From a checkpoint of a small transformer trained on Wikipedia.
Size: vocabulary 4096, 3.46M parameters.
Architecture: no biases in attention or MLP, untied embeddings.
Training: 204M tokens, 5319 steps.
Each number is 50 + 12 x the weight over the matrix's rms, rounded and kept within 0 to 99. Layers, rows and columns count from 0.

# layer 11 MLP down (transposed), 320x128, rms 0.143, rows 148-156, columns 0-127
26 46 55 59 58 54 35 44 48 38 62 47 57 37 45 58 50 70 56 64 49 63 58 50 37 67 44 50 49 50 49 57 58 40 63 48 64 54 34 22 41 42 53 55 52 42 60 17 41 28 66 27 55 37 39 53 51 61 36 43 38 52 49 46 54 72 58 47 39 62 42 56 36 46 46 49 59 49 53 35 40 58 57 54 51 66 53 57 37 45 49 58 42 41 44 50 49 40 38 62 62 47 61 51 45 63 46 48 39 44 41 58 52 36 63 73 51 51 57 47 59 57 52 71 59 46 43 47
39 60 60 64 50 40 64 46 71 55 47 45 42 23 60 59 41 45 35 45 39 32 64 57 37 47 33 37 53 51 60 43 55 52 63 53 67 53 58 62 31 59 48 47 64 49 51 59 50 71 35 44 47 55 41 64 66 43 52 46 45 54 48 43 39 45 64 49 41 43 58 44 58 39 48 26 45 45 48 55 63 43 48 63 65 29 72 53 64 28 70 60 29 37 45 50 50 58 45 48 58 41 40 75 51 36 63 43 34 57 57 36 49 67 59 42 33 64 65 55 63 48 46 75 55 48 47 44
19 28 71 37 45 48 51 40 41 50 56 61 26 51 29 48 58 53 55 48 46 57 25 62 58 42 63 65 53 40 38 43 69 44 48 55 40 48 69 38 34 52 68 35 48 29 42 07 28 59 70 60 69 35 34 40 37 36 46 57 38 44 44 59 63 00 80 57 43 49 55 29 33 45 36 32 44 39 71 50 71 41 16 39 72 63 41 62 68 84 46 37 65 61 60 53 35 50 54 54 52 36 40 53 72 53 43 74 46 54 84 38 19 42 48 16 41 42 45 62 54 50 55 11 54 63 42 15
25 58 71 38 51 35 68 83 32 49 37 40 44 44 57 30 65 24 42 46 54 42 43 12 35 41 46 53 57 63 62 39 50 61 38 55 58 62 43 33 83 40 44 46 60 56 46 29 47 69 49 55 38 44 43 52 63 34 47 34 60 44 40 49 50 87 53 80 44 36 67 48 60 30 33 50 34 48 33 55 39 48 49 33 52 45 52 46 40 52 43 57 63 46 46 36 45 44 50 66 39 65 26 44 59 58 29 49 55 49 50 66 48 46 48 45 77 24 36 44 28 50 51 32 40 42 59 64
44 64 59 53 56 57 79 51 45 50 54 56 60 39 34 77 63 51 52 54 56 84 50 47 50 52 44 79 64 36 30 47 57 41 55 61 46 32 54 50 53 56 64 46 66 40 50 55 65 63 46 58 41 28 54 47 66 80 42 55 41 52 47 53 24 65 47 46 52 65 45 58 36 49 61 40 63 41 68 46 45 59 45 48 33 72 59 34 57 51 24 50 26 51 54 66 43 52 79 48 67 50 27 53 54 68 35 51 31 56 46 70 57 56 52 50 60 55 56 40 57 49 39 64 55 33 39 47
51 63 48 48 50 20 47 27 50 36 58 57 45 57 39 51 34 54 54 45 54 43 54 40 48 32 67 47 49 55 38 39 53 56 47 42 65 46 31 60 44 50 44 62 44 51 57 57 44 38 35 42 49 46 49 58 40 50 59 62 58 52 42 49 58 26 44 62 49 42 37 89 51 49 57 50 61 51 40 48 46 45 55 34 65 44 57 50 46 38 45 49 41 58 52 56 52 69 56 45 65 62 57 52 43 58 43 54 62 45 54 66 65 51 62 51 45 48 51 56 30 52 57 06 66 44 39 43
53 37 54 46 20 21 60 42 47 42 59 41 64 61 56 54 64 55 29 55 28 50 64 55 56 53 43 32 75 64 52 62 17 22 49 62 53 45 41 35 67 62 75 49 42 63 53 68 52 42 47 53 45 69 37 37 47 51 37 34 37 44 54 62 48 57 35 75 48 36 51 39 43 47 55 33 44 39 58 34 51 37 34 35 61 31 51 38 48 36 48 30 44 46 53 48 44 58 58 48 52 45 47 55 43 47 63 53 41 49 53 42 32 44 49 39 41 64 53 55 41 58 48 52 44 56 61 43
43 38 16 37 44 68 43 57 19 41 68 63 52 45 40 53 65 57 47 63 42 52 36 36 37 65 71 38 33 43 41 61 69 37 61 38 50 76 38 13 44 52 41 25 49 67 62 43 51 55 55 65 52 50 71 41 37 41 54 55 58 60 58 59 28 60 25 27 29 36 47 44 36 43 65 87 61 55 63 34 38 57 51 59 48 52 54 53 40 49 64 44 43 52 46 44 61 40 64 57 54 42 37 26 57 48 26 53 47 40 28 55 40 62 33 71 51 48 30 62 57 49 56 53 45 49 74 45
60 33 70 53 50 36 41 55 54 49 43 59 40 64 54 43 64 29 45 50 50 44 54 67 41 42 49 33 49 67 53 76 56 59 49 45 44 44 30 73 59 62 49 47 38 61 38 35 46 62 49 56 39 51 53 40 69 69 60 49 43 44 40 28 47 99 51 44 41 75 57 53 30 75 62 41 25 38 26 39 56 49 50 43 37 28 44 48 52 62 30 63 50 58 56 57 46 67 58 44 62 42 51 48 41 43 52 61 55 37 58 49 46 57 33 43 49 48 68 40 59 39 42 66 54 41 55 47
# layer 11 MLP gate, 320x128, rms 0.338, rows 149-157, columns 0-127
61 48 54 49 37 33 66 57 25 64 41 44 42 52 45 65 37 43 30 31 43 57 52 40 58 64 63 50 35 57 54 68 37 33 49 39 32 47 51 27 74 62 56 51 62 66 60 66 58 27 56 33 36 59 41 43 45 63 40 68 50 52 30 58 61 36 35 28 69 45 37 45 40 50 54 53 40 61 46 45 43 67 43 64 59 41 43 50 37 46 32 55 51 47 66 51 40 59 58 40 60 54 33 50 57 40 60 52 53 38 56 43 58 43 61 47 51 44 52 44 50 47 52 39 52 52 36 53
38 54 31 34 56 57 31 50 43 38 48 60 53 44 44 58 45 51 48 50 39 57 75 75 42 62 63 45 61 63 42 50 41 46 28 49 44 44 67 52 42 34 69 53 89 57 53 49 62 55 54 27 39 31 50 58 36 60 60 43 47 77 60 64 46 17 44 59 56 43 41 57 69 50 51 37 54 57 36 46 58 57 46 53 52 33 38 65 40 37 50 63 49 62 57 70 57 56 66 54 51 47 39 43 39 56 61 52 34 61 57 61 59 67 61 53 62 41 45 65 41 43 35 49 56 56 56 52
69 43 66 44 48 53 42 54 47 31 70 35 46 35 43 58 44 51 49 35 40 53 61 47 48 51 46 43 17 42 58 39 35 44 51 45 47 31 57 39 19 64 63 57 44 47 59 45 71 64 60 42 66 49 50 56 42 52 44 49 48 53 59 71 59 25 26 57 58 52 47 76 41 46 54 52 29 49 35 58 45 63 50 49 37 36 41 33 61 63 64 32 48 64 47 40 50 65 38 48 40 51 65 44 28 41 49 31 34 44 60 27 58 72 48 78 63 62 42 29 82 61 50 50 51 61 69 49
50 38 62 55 34 43 48 43 78 50 51 56 49 74 51 40 21 52 75 64 54 54 66 47 47 44 50 59 71 47 39 72 50 32 47 66 72 53 70 72 46 35 60 43 49 49 72 70 58 51 38 47 40 55 59 69 60 84 60 41 61 69 40 46 62 55 68 63 65 39 75 49 39 70 62 36 36 46 64 50 44 77 50 54 56 73 23 61 48 58 58 60 49 75 57 64 28 53 43 70 53 64 54 52 44 48 49 28 40 77 58 25 60 30 65 62 47 46 53 41 38 33 44 56 71 52 49 56
21 34 52 52 52 56 51 69 62 51 37 41 65 45 53 60 73 52 46 47 48 59 59 61 47 54 51 38 41 45 55 43 46 36 65 55 56 17 38 52 33 59 51 35 49 60 59 46 35 61 44 49 48 62 37 74 37 35 57 17 47 41 75 62 50 72 59 48 61 57 63 39 49 42 54 38 29 34 59 51 45 50 56 42 58 35 34 52 64 63 41 50 49 34 63 51 39 39 33 45 28 36 42 53 37 42 43 40 73 52 62 43 75 45 51 64 60 63 46 52 71 66 36 74 54 33 60 54
43 50 40 70 50 62 52 41 47 39 55 55 53 51 47 75 50 38 47 40 42 63 63 41 45 67 44 61 16 64 75 56 62 44 54 53 59 53 43 40 54 47 54 55 69 57 50 61 29 53 53 37 52 45 56 56 82 58 48 48 32 41 29 59 82 26 58 48 42 43 51 28 41 65 48 53 64 64 39 48 50 64 60 72 17 53 37 50 59 39 65 51 58 57 39 52 43 65 44 51 35 61 42 43 40 44 38 69 46 37 50 63 54 34 52 51 52 48 60 31 67 51 67 34 31 33 50 43
35 62 49 40 54 60 68 61 47 57 43 43 55 53 47 68 35 46 60 55 46 45 77 52 58 52 36 44 62 70 28 44 41 43 36 64 67 48 66 67 49 47 51 67 78 38 44 38 49 53 69 53 72 51 55 61 62 67 47 38 46 43 47 42 68 38 41 64 40 33 47 34 28 63 45 64 57 44 38 58 57 63 33 51 53 48 31 38 44 56 51 58 54 39 31 73 61 34 47 50 65 66 58 65 52 60 61 49 73 53 43 47 36 49 38 43 35 68 41 49 65 44 55 48 65 60 59 49
64 49 43 54 57 60 49 33 51 42 53 57 43 57 62 37 49 43 67 46 51 52 47 63 36 34 54 33 43 64 59 55 52 37 32 50 43 43 65 70 58 58 48 60 56 43 50 32 42 45 46 73 63 67 37 77 84 39 70 67 56 79 36 50 55 41 59 62 54 44 50 59 38 68 24 46 48 43 52 55 47 50 38 42 47 29 65 55 50 57 46 64 14 49 42 48 50 40 37 41 48 65 36 49 69 34 55 52 45 75 66 43 47 48 59 34 66 42 56 44 58 46 44 69 65 41 42 23
55 39 40 35 42 45 38 52 47 40 55 56 63 39 47 47 48 53 58 45 43 31 46 31 55 46 46 61 39 46 43 50 41 56 68 56 58 51 45 33 59 62 33 62 85 35 57 72 48 57 65 34 61 47 54 59 38 47 52 50 54 41 33 60 47 73 76 51 48 31 56 40 56 56 54 48 39 54 30 62 45 62 47 75 36 52 47 33 56 65 44 36 59 43 61 45 29 62 45 70 35 38 53 49 53 66 47 62 33 43 44 51 37 42 53 35 59 53 66 56 47 49 72 54 60 33 48 42
# layer 11 MLP up, 320x128, rms 0.37, rows 149-156, columns 0-127
65 52 45 34 34 52 44 59 66 36 56 55 37 46 61 22 36 55 65 55 67 47 60 54 53 48 42 61 57 35 59 25 54 45 45 47 37 39 41 62 47 67 48 67 46 40 54 61 45 23 24 40 59 54 40 36 51 58 44 55 56 59 41 40 46 60 46 41 53 64 45 52 52 56 55 52 42 59 57 42 46 52 42 59 49 72 58 63 41 64 62 23 66 63 43 46 27 57 46 38 49 47 47 51 38 62 45 53 47 63 46 34 70 50 50 70 63 60 47 34 31 54 43 54 33 58 51 40
45 53 44 60 45 46 62 42 43 49 39 64 47 65 53 55 79 58 54 59 49 46 50 42 24 28 68 72 38 33 44 65 70 39 32 42 47 46 75 51 51 57 26 43 34 49 28 45 41 30 57 71 71 31 29 26 47 59 40 56 27 45 50 64 44 61 46 51 75 41 59 52 42 28 17 22 47 69 64 27 40 38 19 63 51 57 48 59 36 53 58 45 39 20 62 62 46 72 48 30 82 52 47 39 67 48 72 63 31 81 68 61 20 40 63 51 57 66 55 73 57 15 53 68 54 72 41 43
67 50 47 50 69 51 69 42 68 60 40 55 73 51 45 60 45 64 43 43 72 64 45 39 61 83 47 44 47 59 62 35 46 47 33 52 36 65 58 53 72 51 55 56 41 68 39 55 33 52 59 47 44 40 59 40 66 47 39 55 41 61 42 40 61 42 48 45 52 38 45 29 58 40 66 75 29 52 67 46 66 61 32 47 57 55 45 75 58 59 45 56 40 49 26 70 62 31 25 40 59 60 47 44 67 77 45 39 43 40 30 63 24 50 50 41 59 47 31 69 56 54 66 49 56 32 53 25
65 55 46 65 83 69 36 60 43 39 64 38 60 43 39 54 46 39 36 46 44 51 23 72 39 37 46 52 56 57 48 42 38 67 41 52 39 42 41 23 41 67 34 53 46 60 56 72 64 69 43 61 70 62 37 67 45 50 49 29 46 50 50 37 70 43 47 46 31 46 49 55 40 40 28 61 64 61 65 17 61 48 44 43 44 43 50 46 55 75 47 68 44 44 38 46 58 58 42 36 61 54 27 53 56 53 49 51 64 38 33 57 56 54 64 36 64 58 58 45 48 81 42 36 38 57 55 64
39 58 62 45 36 61 41 44 53 65 51 47 37 49 43 40 41 49 62 51 45 48 52 58 43 45 41 58 56 47 36 39 41 56 12 35 49 53 48 65 53 62 63 56 45 52 53 63 43 60 70 37 48 52 64 48 67 62 45 71 30 28 32 40 47 35 62 62 27 39 44 49 38 63 41 43 51 63 42 80 49 52 49 68 61 46 42 65 55 43 44 51 81 87 41 58 54 62 65 48 53 52 67 42 40 58 43 53 51 56 44 47 43 66 48 31 53 62 42 42 55 66 55 32 54 58 56 62
68 50 61 34 51 40 36 50 68 45 61 64 60 57 64 58 37 41 45 48 42 63 56 62 35 52 46 45 57 57 54 73 35 52 61 33 39 43 62 51 58 62 49 44 31 56 31 05 57 56 20 70 45 57 36 73 40 65 41 46 29 34 47 34 42 37 38 46 61 79 46 42 59 62 45 41 49 48 56 55 26 56 60 37 69 47 54 44 74 37 37 64 40 47 60 59 48 41 57 48 48 28 35 57 58 43 28 55 49 36 61 58 37 65 57 63 58 39 43 48 50 36 64 40 54 50 62 45
49 74 34 34 40 37 55 31 42 44 49 54 48 59 51 54 43 68 61 46 61 54 39 70 52 63 46 46 50 49 51 52 67 41 55 48 45 41 73 53 62 47 44 33 45 42 33 42 49 59 38 63 59 44 45 72 70 61 65 63 54 45 49 58 72 46 31 36 47 73 51 61 62 52 56 54 73 82 42 29 40 62 37 62 44 56 35 47 56 63 46 48 31 36 46 68 50 52 43 45 28 49 35 51 44 47 49 55 58 50 64 48 76 38 37 38 63 48 71 40 58 44 63 12 67 59 54 54
77 47 37 53 48 33 62 59 74 28 46 48 56 44 62 53 41 41 46 48 50 42 37 71 49 42 31 37 55 68 58 58 39 40 40 59 45 29 30 55 57 58 55 72 42 65 33 37 55 42 62 40 43 38 51 44 65 53 66 47 38 68 65 59 42 53 52 40 49 51 32 44 29 38 48 62 33 51 35 43 50 61 30 50 66 19 58 76 48 23 56 44 56 48 69 63 59 60 66 30 20 52 48 31 63 64 36 54 32 42 62 38 64 39 50 49 61 37 61 51 38 33 63 44 33 40 21 46